Each number is 128 + 32 x the weight over its row's rms, rounded and kept within 0 to 255. Layers, rows and columns count from 0. The size above them is the row's rms in percent of the matrix's.

# layer 8 attention value, 64x192, rms 0.169, rows 0-63, columns 96-191
size [ 98 107  95  99 112  99 102  96  87 101 107  97  97  97 105  97  98 114  98 105  99 104 105  90 106  96  97 101  98  99 100 105 103  96 100  96  94  94  91 118  95 113  97 100 106  98  87  93 103  96 102 104  95 107  95  93 107  96  90  98 103 102 104 103]
[[138  93 179 103 113 171  59 122 145 139 123 119 200  52  99 115 128 120 126  94 175 156 174 171 131 143 144 104  86 125 122 162 100  92 139 166 149  80 161 126 148 109 149  88 114 158 152 134  79 121 186  69 125 104 195 172 105 104  75 125 116 157 186 163 121 153 110 121 166 143 165 109  82 211 134 103 137 105 150 129 123 119 108 123 178 107 133  90  97  96 117 117 147 125  96  74]
 [149 173 148 138 163 126  78 146 223  38 176 104 152  94 179 164 106 161 139 187  81 184 126 144 165 172 177 196 122 121  79 139  84  78 158 149 109 113  78 125 143 166 122 105  60 116 126 152 105  81 126 169  92 136 134 164 159 102 166 111 107 123  90 113  82 157 141 189 114 133 107 162 129 117 125 134  91 106 114 139 130 119 104 125 169 158  60 157 103 110 118 120 133 168 145 206]
 [163 190 114 129 116  79  79 136 140 108 123 155 172 173 153 102 130 194 139  77 117 173 125 119 121 117 122 133  73 116 121 166 153 125 119 133 101 153  78  98 125 143  80 139 136  96 121 119 131 140 144  61 136 149  40 143 160 101 176 208  74 131 159  82  65 128 132 126 100  71 102 108 175  86 124  90 138  39  89 134 134 143 131 133 127 177 129 147 173  89 159 142 177 120 134 119]
 [119 131 136 122 116 140 130  93 113 170 100 116 101  54 136 129  87 136  65 162 114 143 104 171 116 161 105 171 117 136 155 140 169 140 161 160 108 155 105 152 141 190 156 139 137  98  89 143 138 118 128 164 140 121 110  80 155  90 143 139  88 103  97 109 114 179 139 145 105 164 145 117 131 192  94 133 170 118  85 209 137 136  87 156  88 143 109 139 150 129 138 183  93 125  92 213]
 [123 117 146 116 142  94 184  96  96 114 216  99 143 175 117 164 149 131 165 128 148 101 122 162 166 146  78 138 136 135 174 150  94 129  98 130 107  88 155 105 169  86 107  95 154 136 128 141 144 137 130 101 122 137 145 174 137 123 120 111 134  85 126 166 124 109 132 223 117 150  99 132 116 134 144 148 109 176 175 103 114 161 136 119 153 178 112  61 152  95  77 165 149  90  86  80]
 [107 169 107 225 136  82 153  98 104  97 175 143 143 100 102 135 165 117  86 118  86 153 128 164 146 110 175 148 101 134 171 113 106 112 155 117 113  80 178  66 128 180  88 136  98 186 128  95 169 146 105  81 142 132 167 103  73 122 128 135  97 142 129 131 149 159 134 128 120 169 137 171 140 152 147 160 157 161 107 100 133 122 113 142 105 128 146 134  89 109 165 108 130 160 159 133]
 [ 87 111 122 106 143 103 101 142  91  93 140 114 131 123 127 144 114  91 135 107 181  96 132  82 117 100 123 100 115  85 119 101 103 173 119 175 204 145 133 122 162 129 132 140 139  79  88 130 124  85 137 109  96 150 168 139 100 147  49 120 137 142 162 147 163 143 132 214  98 131 198 114 169 191 135 120 134 111 133 142 119 137  93 188 118 127 110  99 134  96 166  99 128 122  60 143]
 [167 149 156  83 116 101  99  94  98 113 146 173 126 108 116 157 117 214 109  84 136 153  95 140 168  85 118 160 136 121 122 130  99 121 126 104 132  93 148 101 110 140 153 106 127 123  59 113 157 124 102  91 137  66 181 104 120 143 132 205  91 166 132 125 106 209 157 172  98 119 116 105 123  95  98  88 124 106 103  68  90 130 122 133 146 105  93 161 110 141 164 114 142 112 107 143]
 [ 98 135 145 151 172  84  89 144 171 117 110 116 135  80 171 176 105  80 179 156  75 168 107  82 128 141 140 146 146 150 172 121 145 150 149  91 142 133 193 140 146 114 188 140 123 193  43  76  71 187  87  49 158  70 126 204 136 121 135  82 109 115 158 104 114 105 118 114 105 175 151 143 107 138 142  97 133 132 123 125 146 147 173 112 110  88 140 166 115 115 159 119 130 102 164 108]
 [133 147  94 117 139 128 135 121 114  67 148 102 137 126 103 144 112 105 148 112 147 148 131 129 158  77 135 138 100 135 149 111 115 128 145  86 159 172  81 191 130 137 142 134 161 101  88 114 147 113 114 183 213  54 126 113 103  83  92  77 111 151 115  93  73 114 196 160 156  69 149 116 161 152 116  61 147 145 127 146 121  56  59 125 140 101 133 111 112 134 143 197  88  73 118 124]
 [ 93 108 130 155 152 118 118 132  61 129 148 144 131 142 166 146 149 127 111 126 172 105 107 101 131 146 128  74 101 129 129  93 102 165  68  61 135 140 120 152 163 154 138 113 135 142 141 100 182 172 181 161 163 163 149 211  65  92  95 110 186 150 128 115 161 158 133 103 127 127 123  79 180 142 187  94 161  96 113 130 172 147 139 106 154 130 147 130 180 141 127 120 168 111 127  82]
 [119 157 106 139 190 173 182 123 116 146 149  85 129 129 146 111 106 153 100 114  78 157 146  74 170 133  71  97 112 137 197 170 134 197  85 133 100 174 134 155  49 139 135 124 148  88 117 176 137  56 143  93 148 100 156  81 148  99  75 134 124 197 159 162 112  85  80  76  74 119 137 117 128 128 122  89 135 126 122 155 201 115 127 197 139 125 120  99 190  99 164 128 114 126 179 141]
 [131 143 143 137 127 170  77 116 128 142 134 141 123 100 105 134 145 139 112 126 180 146 164 133 106  90 125 152  84  96  99 141 151 167 109  61  75 152 113 119  99 155 103 120 152 104 177 141  69  88 101  91 110  96 137  86 148  87 113 150 106 202  82 164 169  94  71 140  77 115 126 128 126 112  79  89  78 192  66 104 148  99 130 163 142 115 154 114 201 149 111 157 202 140 113 139]
 [133 139  69  68 144 108 133 137 112 104  94 104  74 139 129 120 207 181 117 131 160 101 133 160 138 135 144 197 120 152  90 154 130 117 140 119 130 142  77 135 137 168 135 122 159 196 108  95 190  90 140 110  96 138 101 183 136 122  86 139  86  80 165 140 107 139 114 143 141  86 120 125 122 147 179 105 105 114  40 103 175  78 110 157 154  86 102 143 181 172 137 158 119 187 167 161]
 [130 114 181 186 162 142 132 184 129 132 172 123 144 143 178 134 142 164 132  99 119 163 141  84  74  80  97 163 119 155  89  90 129 157 128 121 165  96 129 103 202 125 201  91 119 134  91  62 165 143 136 117 146 117 153 171 117 137  76  62 124 154 132 100 130 130 146 157 119 138 132 124 177 176  95 200 121  70 170  94 102 123  88 122 138 139 139 149 100 146 101 140 128 127 142 131]
 [151 111 135 108 124 161 149 108  43  85  77 136 102 155 144 106 130 122  68 162 103 122 146 171  92 112  93 107 169 168 167 155 108 107 134 111  82 134  64 135  97 109  65  89 152 124 153 119 125 121  83 141  84 158 112 115 100 159 121 177 167 159 153 189 122 157 136 147  82  96 166 129  79 118 158  99 128 200 135 182 189 166 148 141  92 148 156  90 131 164 178 104 111 113 119 137]
 [153 168 136  89 157 169 129 105 148 155 171  89 115 154 128  95 106 102 142 101  96 156 128  99 112 109 133 140 141 160 114 111 123 167 125 145 160 173 107 148 101  95 199  82 136  71  89 171 124 107 144 158 145 105 144 121 191 110 147 133 151 100 181 160 162  78 201 142  83 111 168 143 104 102  78  75 125  74 154 108  83 161  83 156 113 154 165  95 134  81 146 197 145 167 138 124]
 [140 130 147 102 153 142 150 150 114 194 107 151 125 127 137 131 122 143 127 143 109  31 122 119 150  73 123 122 191  86 149 155  74 159 132 125 200 126 104 144 102  64 123 155 142 189 121  95 186 117 118 156 108 138 136 112 154 168 162 164 135  78 153 164 133 111 114 170  95 134 186 152 169 163 114 128 120 162 166 181  91 182 115 142 107 150 115 130  98 101  47 115 119 115 126 121]
 [179 115 127 152  89 128 161 136 130 141 105 134 167 109 159 198 110 124 170  88  50 129 170  69 172 189 131 139 154  91 168 135 116  52 150 152 153  84 169 186  49 140 116 136 145 129 117 166 166 128 114 174 118 134  94 119 124 130 101 179 121  85  90 113  71  99 163 109 119 110 117 138  58 120 116 143 121 192 107 101  99  94 112 132 138 123 109 137 163 119 153  75 165  84 169  94]
 [124 141 104 148 109 131 200 103 155 126  99 119 119 167 179 108 102 102 155 118 161 136 107  87 185 151 185 101 104 184 195 152 104 119 133 142  97 100 117 141 146 128 179 135 108 122 134 112  71 106 137 202 120 146 126 151 139 150  98 126 129  44  90 142  78 107  76  55  72 142  80 158 123 119 114 167 143 125 147  94 147  94 148 118 144 137 161  74 151 123 118 149 173 174 100 140]
 [189  90  88  98 102 111 129 166 139 106 109  70  91  70  94  63 135 128 101 108 132  96 126 128  94 172  86 170 141  56  81 129 172 178 136  85 110  78 149 155  93 101 131 183 156 128 181 139 111 114 176 145 146 133 136  96 104  88 151 137 185 125 134 137 129 111 100 125  37 140 166 158 128  90 113 159 170 115 131  74 135 148 104 106  96  95 160  51 122 188  87 120 159 106  87 113]
 [ 82 203 122 113 111  51 100 140 122  95 113 142 128 125  98 129 144  99 102 115 104 159 129 118 136  70 129 110 110 139 137 136  79 155 164 149 131 170 101 127 138 130 139  87 109 148 155 102 147 171 170 129 150 108 187 131  96 114 120 163  54 110  99  72  92 157 121 178 182 116 170 112 189  94 135 180 100 153  54 182 117 100 129 120 135  91 140 118 108 151 195  78 141 154 137  79]
 [134 107 152 138 175 119 125 143 101 120 163 193  89 133 136 112  65 126 144 116 129  76  93 117 147 138 136 141 131 112 102  95  51 145 141  80 150 109 144 139 122 101 185  74 240 137 150 148 133 141 145 107  86  81 123 123 104 103  97 175 139 126 173 143 113 153 211 158 136 138  65 144 156 124 168 146  69  89 140 160 133 118 101 188 144 126 117 125 110 111 116  95 112 129 115 115]
 [194 124 103 123 119 142 126 108 129 127 126 131 150 127 136 142 125 105 163 157 177 173 154 167 151 178 129  80 131  95 110 133 182 123  57 107 117 143 150 111  82  49 131 121 123 169 152 123 112 168 178  76 104 142 112 141 135 135 195  64 121 160 154 190  91 168 155 142 139 109 101 123  95 152 157 142  97 123  58  77 134 106 108 178 128 146  88 177  97 126 135 145 101 139 156 133]
 [ 91  54 122 130 136 116 124  96 175  83 144 128 121 101 154 177 140 189 156  88 166 137 102 191 131 138 152 160 148 110 125 119 100 170 149 146 166  48 159 108 192 135 155  89 135 201  71  87 118 144  67 156 156  93 106 161 136 183 121 125 100 148 146  91 114 101 128 152 138 140 139  68  84  83 106 105  80 125  69 143 102  91 136 139 176 116  98 125 105 118 128 135 116 146 166 153]
 [123 168 165 104 135 143 125 135 111 167 127  84  76  95 129 125 109 156 109  80 142 151 105 189 101 120  74 201 133  99 150 147 103  98 172 177 152 156 116  86  89 126 130 130 179 134 147  92 110 123  62  91 166  89 109  96 105 114 128 146 130 154 129 124  81 148 123 123 155 124 144 179 103  93  55  90 141 121  99 105 189  66 145  97  43  99  78 117 112 114 152 141 135 139 135 121]
 [112 164 128  40 168 119 133 134 153  87  97  83 164 134 103 121  78 156 149 129 137  94 167 156  74 158 119 127 154  82 112 104 112  78 138 133 135 125  79 200 120 168 133 124  83 154 136 145 139 170  90 138 174 188 111 117 152  78 142 174  81 115 118  98 149 143 148 180 150  98 108 117 100 118 148 141 143 122  81 142 102  71 127  86 172 191 145 165  76 145  97 145 154  97  92 142]
 [161 139 165 161 117  94 160 120 121 128 161 119 154 103  99 117 162  93 131 143 132 114 123 182 162 116 139 196 187 157 107 137  76 141 169 103 137 179 101 111 115 134  96 178 148  67 140 134 143 118 102  94  97 117 104  97 151 159  82 162 127 167  90  99  85 185 104 151 159 108 131 140 176  82 130 152 161  85 111 130  69 118 135 168  94 107  99 138  97 151 129 129  99 124 145 111]
 [151 132 154 175  96 181 115 129  82 170 178  94 136 163  78 130 108  94 143 146 131 116 118 123 169 149 115 115 106 135 120 140 172 121 111 133  88 122 182 103 141  96 123 181  79 116 141  82  91 142 181  85  86 153 171 113 110  91 168 147 151 109 146 139 122 136 134 132  80 124 171  80 132 145 138 130 124 130 193 122 111 126  94 188  88 174 100 128 182 143  94 141 122  86 107  89]
 [ 92 162 122  82 157 144  93 121 112 100 102 152 165  96  93 147 119 182 138 118 186  58 118 135 153 123 154 158  82  88 159 138  99 138 115  88 123 106 123 146 136 147 152 117  76  75 158 146  72 171 108 117 104 129 103 149 123 102 111  81 163 168 166 127 185  98 123 140 128 134  98 145  88 129 169 152  99 157 150 135 147 132  83  93 148 141 100 160  72 120 155 149 164 149 102 133]
 [126  49 149 114 138 155 136 177 171  87 100 120 121  70 134 132  88  75 104 151 142 110 156 179 161 119 189 127 139  99 176 110 184 153 128 153 118 135 166 132 166 109  70 167 161 193 115  87 123 146 135 129 127 116 151 161 159 115 174  86 115 138 116  89 183 115 153 117 109  78  88 147 148 119 156 171 107 100 143 102  93 149 156  67 146 111  90 137 211  86 132  79 166 101  75  42]
 [129 133 220  93 155 185 149 124 146 164 147 139 121 101 155 122  73 104 205 143 170 165  99  94 137 129 174 118  77 139  93 117 151 110 136 170 173  93 102 142 108 118 118 158 120 194 135  74 125 132 128 138 118 160 131  93 140  84 138 151 131  59 138 127 136 152 118 189  98 112 118 151 128  93 119 145 110 137 148  90 105 111 141  94 119  91 110 160 118  74 169 136 164  66 120 152]
 [110 185 114 131 116 174  67 109 100 169 120 201 101  80 200 103 173 174 109  95 104 119 130  87 133 121 107 100 157 157 168  89 141 100 153 109  77 110 167 136 123 109 158 194 159 122 193 128 110 154 125 127  81 129 131  80 128 115 136 105 132 140  85 117 131 176 113  92  70 144 179 196  98 199 134 161 148 123 174  88  96 155 122  62 142 134 179 114 145 136 169 167 130 132 142 156]
 [106  98 165 106 141 118 141 122 159 128 154  93 175 116 107  79  64 115 139 126 113 110 131 135  97 162 142 168  88 117  52  97 118 119  97 117 155 111  84 195 172 154 110 156 111 186 135 141 176 132 209 127 162 114 109 176 131 161 156 167 101 103 180 206 113 118 123  92 155  91  99 122  81 141 132  93 135 150 115 106  95  85  96  90 173 126 110 153 143 126 127  90 126 113 124  97]
 [ 91 153 151 150 158 117 141 140  59 108 148 153  94 105 178 146 130 132 125 134 155 129 148 128 125  59 136 137 133  89  59 147 105 136 137 122 109 117  88 128 151 153 151 100 115 139  77 125 123 157  96 114  82 181  95 123  84 108  96  67 110 157 128 119 157 155 185 160 159 100 128  96 162 178 111 156  83 213 133 176 167 120  69 153 175  96 152 122 191 105  87  93  55 131 138 110]
 [160  55 135 157 140 167 127  70  89 168 176 157 130 143 110 127 133 139 103  93 133 172 167 169 141 126 122  47 161 168 144 129 157 201 106 115 100 185 149  95 102  76  92 114 121 121 179 187 107 129 127 203 109 108  84 179 146 133 131 123 106 159  96 167 162 130 155 126 139 125  93 160 193 146 133 100 116 160 119 129 102 133  82 137 111 134 133  77 123 196  87 144 153  90 165 136]
 [147 152 135 107  88 131 148  91 155  96 148  99 172 128 118 152 116 108 143 112 110 136 102 148 122 118 153  61 101  64 177 122 122 120 120 172 144  45 175  99 158 157 145 156 132 159 100 108 121 132  92 138  73 155 168  87 119 158 108 120 183  86 123  45 179 175 142 122 134 122 111 124  76  99 137 165 149 130 105 143 110 146 117 108 131 103 109 102 155 175 133 141 144  68 119 123]
 [124 160  52 157 105 109 119 106 127 141 143 132 107 158 138 119 100 147 114 132 129 106 136 117 111 115  80 121  74 158 128  93  96 123  99 142 144 140 101 143 110  87  50  67  29 121 185 131  79 163 154 115  68 113 190 156 144  95 130 127 106 121  79 119 118  98  95 109 172 181 116  83 116 148 110 101 138  77 119  84 106 120 105 120 120 154 109 135 142  95 178 110 127 136 190  84]
 [134 178  70  82  83 138  60 109 140 116 147 147  98 153 133 122 100 111 214 205 197 128 110 144 106  93  99  72 164 165 169 196 155 144 116 116  94 104 139 135 124 145 114 118 147  49 134 154 126 122  99 141 115 101 172 133 110 169 145 144 122 147 166  75 186 104 117 159 114 160 119 158 163 133  87 135 148 153  97  58 100 125 124  75  98 157  83 151 121 154 159  91 152 143 143 177]
 [103 127 120 133 130 102 159 141 181 123 125  97 153 119 142  96 188 123 119 138 148 153 141  88 110 103 107 145 142 123 116 158 174 133  97  99 160 152 125  74 122 117 153 139 131 170 111 106 113 153 123 116 121  78 154 119  85 106  97 121  98 105 173 101 115 103 185 110 128 130 173 139 111 180 116 165 145  89 172 171  88 145  98  88  59 105 153 126 105 163 148 119  82 209 156 147]
 [154 109 130 105 188 127 164 171 155  68 118 142 121  90 119 129 151 174  92 141  86 169 120 134 123 161 117 156 163 114 128 127 140 116 155  59  56 156  81 110 137 154  91 181  84 169 113 107 101 110 146  68 142 102 148 163 128 114 133 130  96  63 103  54 135 116 152 162 115 138 144 171 141  87 150 162 104 177 116 107 214 143 161 155 144 152 121 164  98 151 128 107 118 135 144 115]
 [171 116 136 119  85  89 160 128 156 144 103  79 132 118  81 123 140 118 131 132 181  91 147  94 146 100 110  93 103 136  76  65 157 113 155 177 156 104 141 150  69 103  65 125  90 127 154 114 132  58 116 119 137 133 168 113 178 145 189 103 147 190 145 126 196  90 132 133  81 120 109 152 120 125  92  70 129 162 137 112 119 118 119 118 126  98 131 132 196 177 158  55 124  78 147 181]
 [181 189  79  69  56 151 140 148  87 136 135 141 135 153  97 133 121 109 144 159 131 120  70  87  98 167 160  51  81  68 127 113 136 148 111 129 102 164  45 111 131 102  74 129 134 144 115 129 102 117 131  70 152 113 126 182 127 125 134 123 125 140 143 130 134 127 130 104 151 197 109 140  74 129 137 159 154 134 154 115 171 133 139 101 137 136 129 147 154  99  97 106 151  84 120 117]
 [136  66 112 204 139  84 118 149 132 172 126 167 170 149 139  89 125  43 162 133 150  91 144  52 127  93 107 143 139 161 148 173 123 152 128 127 182 137 127 188  99 101  99 171 125 118 148  90 150  98 154 138 158 117 111  96  96 137 123 103 131 121 184  95 118 167 166 161  98  60 128 124 102 106 123 134 136 103  98 110 167 148 107 187 133 115  99 127  93 127  99  95 116 100 118  83]
 [120 129 162  90 135 188  93 171 125  96 154  91 170 101 130 172 182 104 176 193 142 145  64 138 117 112 156 135 117 100 116  78 169 138 102 203 110 122 102 127 124 118 111 152 103 142  86 128  80  98 146 160 162 172 204 101 148 151 137 135 124 107 142 132 108 114 151 197 133 121  49 179 108  76 206 110  87 125 117  88 154 172  97 110 105 163  91 109 158 128 138  62 150  97 159 101]
 [131 122  64 122  96 130 140 138  97 124 119 126 133  89 167 163 110  93 120 152 105 160 128 195 103  90 127 162 130 184 103 188  89 133 105  98 128 145 156 105 159 141 142 143 119 142  75  64 150 114  74 156 116 144  68 141 129 100 104 151 101 121 129 129  95 166 196 138 188 206 173 151 107 135 114 107 122 184  92 181 150  98 153 133 167  93 101 149 141  99 137 131 129 176 181 115]
 [144 163 109  99 145 126 109 128 168 155 125  97 120  87 135  78 133 122 103 107 156 102 122  96 191  83 122  86 130 127 140 166 157 129  75  96 114  87 175 137 117  80 137  89  95 109 189 132 160 110 134  73 129 130  92 142 118 110  72 212 140 153 145 107 138 151 117 123 172 147  84 114 170 168  67 124 156 111 156 169 109 197  83 158 120 132 117 110 121 148 121  75 108 137 132 100]
 [145 162 118  69 109 138  99 200  73 144 196  99  91  95 135 128  96 112 104  85 184  98 160  80 110  75 131 114 159  74 157 127 141 176 120 110  81 123 118 102 149 115 120 122 178 113 155 155  76 119 164 101 123 150 157  91 111 174 147  85 174 153 126 129 163 142  83 166  95 141 122  81 140 115 135 102 157 169 117 104 139 168 167 107 134 125 165 172 154 110  64 104 133  70  92  75]
 [157 159 145 151 161 133 139 149  80 117 159 120 193 118 141 105  87 168  83  95 114 140 132 133  70 204 132 125 163 134 109 128  95 160  97 128 103 138  86  99 130 164 113 105  50 118 180 127 156 114 148 198 131  90 143 146  97  98 124 175 163 122 134  79 164 155 120  84 145 134  32  93 129  99 139 151  89 127  51  93  84 115  78 124 145  81 137 176 124  94 155 102  83 154 111 121]
 [113  89 113 133  98 121 122 102  79 117 133 136 132  68 108 178 176 109 157 105 118 114 101 117 131 140 151 122 110 121 152 110 119 135 129 146 122 132 175 115 173 120 119 114 142 153 176 108  94 218  89 151 185 103 119 189  97 145 117  94 136 189 156 112 170 157 170  74 149  88  87 186 131 156 141  85 171 171 122 137 115 131 163  64 184 111 229 120  98 149  68 109 165 113 110 116]
 [115 134  44 138  84 139 149 108 114 148 101 136  97 162 173 115 133  96 133 128 156 154 152 118 148 147 141  49  87 136  88 193 145 121 140  88 118 130 173 166  78  84  99 113 108 133 163 147 121  95  87 124 184 113 166 184 135 149 135  94  58 162 130 140 142  72 110  69 138  96 135  43 193 151 139 150 145  99  45 128 173 105 131  99 145 124 112 131 169 167 138 148 118 154 139 123]
 [121 107 134 129 167 175 105  97 102 121 107 113 116 115 128  83 154 103  70  96 117 128 180  91  53 103  52  87 159 129 107 152 172 177 163 140  98 163  68  95 145 119 132 129  97  85  82 149 128 146  67 160 192 134 187  75  85 107  96 127 114 113 154 113 110 146 115 124 155 168 157 111 139 153 136  85 150 102 177 124 171 136 102 132 112  92 195 131 126 102 126 141 182 188 119 111]
 [189 161 126 108 112 124  98 125 112 171 143 174 143 179 133  95 102 135 142 137  79 131 163  70 197 127 126 121 170 155  85  99  66  89 176 159 146 169  93 161 107 156 111 139 129 158 113 182 107 151  79 140 125  74 120 136  86 154 138 236 166 128 130  97  95 126 134 131 185 121 164 153 102 111 136 136 163 116  35 124 102 148 122  97  75 172 138 113 158 122 117 158  51 167 149 134]
 [174 159 153  81 132  93 128 156 172 156  99 106 111  86 150 128 155 170 152 140 124 128 175 129 130 149 139  93 125 197  71 130  77 111 166 129 129 104 130 115 107 149 162 124 118 169 123 178 109 127 118 105  68 205  73 129 121 170 192 130 102 149 106 103 113 140 144 109 117 115  23 121 116 128 201 151  70 141 147  71 141  90 130 125 156 131 118 126 140 147 150  92 167 126 130 153]
 [117 154 104 108  89 145 154 162 132 152 131  96 122 166 111 102 148  75 165  98  98 113  69 114 179 149 132 158 194 122 133 135 159 104 125 130 197 119 115 142 111 115 112  81 131 126 103 138 134 118 167 111 115  91 117 156 114  88 145 153 100 151 183 107 138  23  85  89 109 136 108  86 114 127 128  85 156 148 141 148 101 132 167 155 137  79 115 142 154 146  95 214  92 122  88  69]
 [175 131 163  92 180  72  88 114 121 152 201 124 129 133 152 156  94 119  89 129 143 163 143 167 137 165  90 129 123  89 134 186 134 131 144  96 108  86 115 149 131 159 118 147 113 126 147 229 137 169 113 173 122 134 134 100 171  51  66 175 133 153  65  71 111 119 131  86 124 163 160  90  98 161 172 107 166 106 150 162 112 126 106 153 136  73 146 147  86 113 138 139 116 135 136 134]
 [122 108 126 152 153 153 162 122 121 112 180 146 130 151 193 143 126 164 106 135 101 106  71 109 107 124 170 145  82 194 103 157 127  84 140 127 146 104 122  90 209 144 172 135 143 111  90  84 138 167 144  85  86 119 136 133 134 105  46 162 135 151 113 114 120 141 105 132 173 137 141 155 148 138 137 146 156  97 100  91  58 125 160  70 133 113  30 144 174  83  71 142 154 141  99 175]
 [ 47 128 124 191  89 162 177  79 159 112 156 115 111 165  75 117 122 155 166 116 124 140  96 136 148  92 150 135 106 142 106 127 146 119 170 110 172 116 121 127 126  59 161  90  79 166 161 152 169  88 176 159 140 130  98 192  65 138 109 130 115  96 129  85 181 116 144 157 126 131 141  82 176 117 165  92 142 130 129 133  65 123  80 101  79 117 155 143 145 103  87  98 131 196 137 134]
 [ 86 149 102 172 105 114  98 171 129  63 129 142 143 118 102 156 141 123  80  84  98 133 138 114 115 143 153  97 103 137 113 168 148 120 119 119  92 137 120 152 110 150 101  84 166 147 164 147  72 141 117 132  97 124 127  56 152 111 148 139 128 199 124 107 150 113 155  65 139  86 162  21 118 100 111 154 120 112 125 181 154  97  91  97 124 145  97 120 145 177 126 104 109 103 145 121]
 [ 87 125 107 125  47  95 133 149 117 155  88 136 115 108 174 134 176 102  98 140 130  98 123 132 116  40 159 112 155 149 144 223 133 155 174 153 159 125 105 143 166 144 131 200 105  94 133  85 126  69 155 130 100  99 128 119 160 129 129 104 134 182 115 182 201 120 124 119 138 119 143 146 103 111 116  93 140  64 130 113 110 150 102 105  69  81 129 172 108  99  50 161  85 111 109 109]
 [176 113 107 109 112 157 164 129  97 108 127 174  88 147 159 127 113 126 119 200 137  80 181 101 129 164  90 163 171 162 168 143  87 126 126 147  96 134 136 113 172 179  77 137 207 112 133 142 146 145  66 106 144 138  97 112 164  76 119 136  97 168 130 159 149 131 109 101 105 117 124 105 109 157 105 102 182 149  81 144 135 172 119 100  75 174 104  94 162 167 126 115  55 171  78 145]
 [206 168 110 114 140 115 160 137 169 117 123 161 173 117 133 105 121 201  88 112 130 101 112 144 142 164 131 174 137 104 130  91  95 106 135 147 112 164 144 109  98 165 129 190 119 101 152 111 165 111  94 124 149 176  94 100 182 165  75 151  99  65  98  69 163 149 104 145 202 162 138 191  94 134 112 169 136 160 149  97 109  82 126 135  85 117 149 152 118 134 111  93  97 117  93 149]
 [168 119 116 120 132 114  76 195 101 107 121 131  66  91 101  98 162 164 138 142  88 133 107 100 140  74 123 134 171 108 106  82 150 177  87 147 172 135 145 164 104 157 135 191 160 118 142 152 123 150 116 143  96 117 115 141 138 161 100 116 126 120 133 165 157 139 126 126  84 129 178 151 111 136  84  96 123 149 147 155 116 157  93  94  86 131  82 105 127 144  87 130 145 136 119 147]
 [160  88 129 145 154 132 100 121 129  83 141  64 162 174 134  68 114 152 155 133 142 139 151 115  82 141 118 145  91 118  85 134 116  93 176 119 166 103 118 166  81 106 143 139 153 127 149  98 142 145 114 140  57 150 124 140 140 181 117 129  85 144  98 104  85 141 184  99 144  60  76 168 102  77 127 151 140  89 146  95 109 112  88 150 154 120  95 123 144 165 144 164 101 158 127 186]]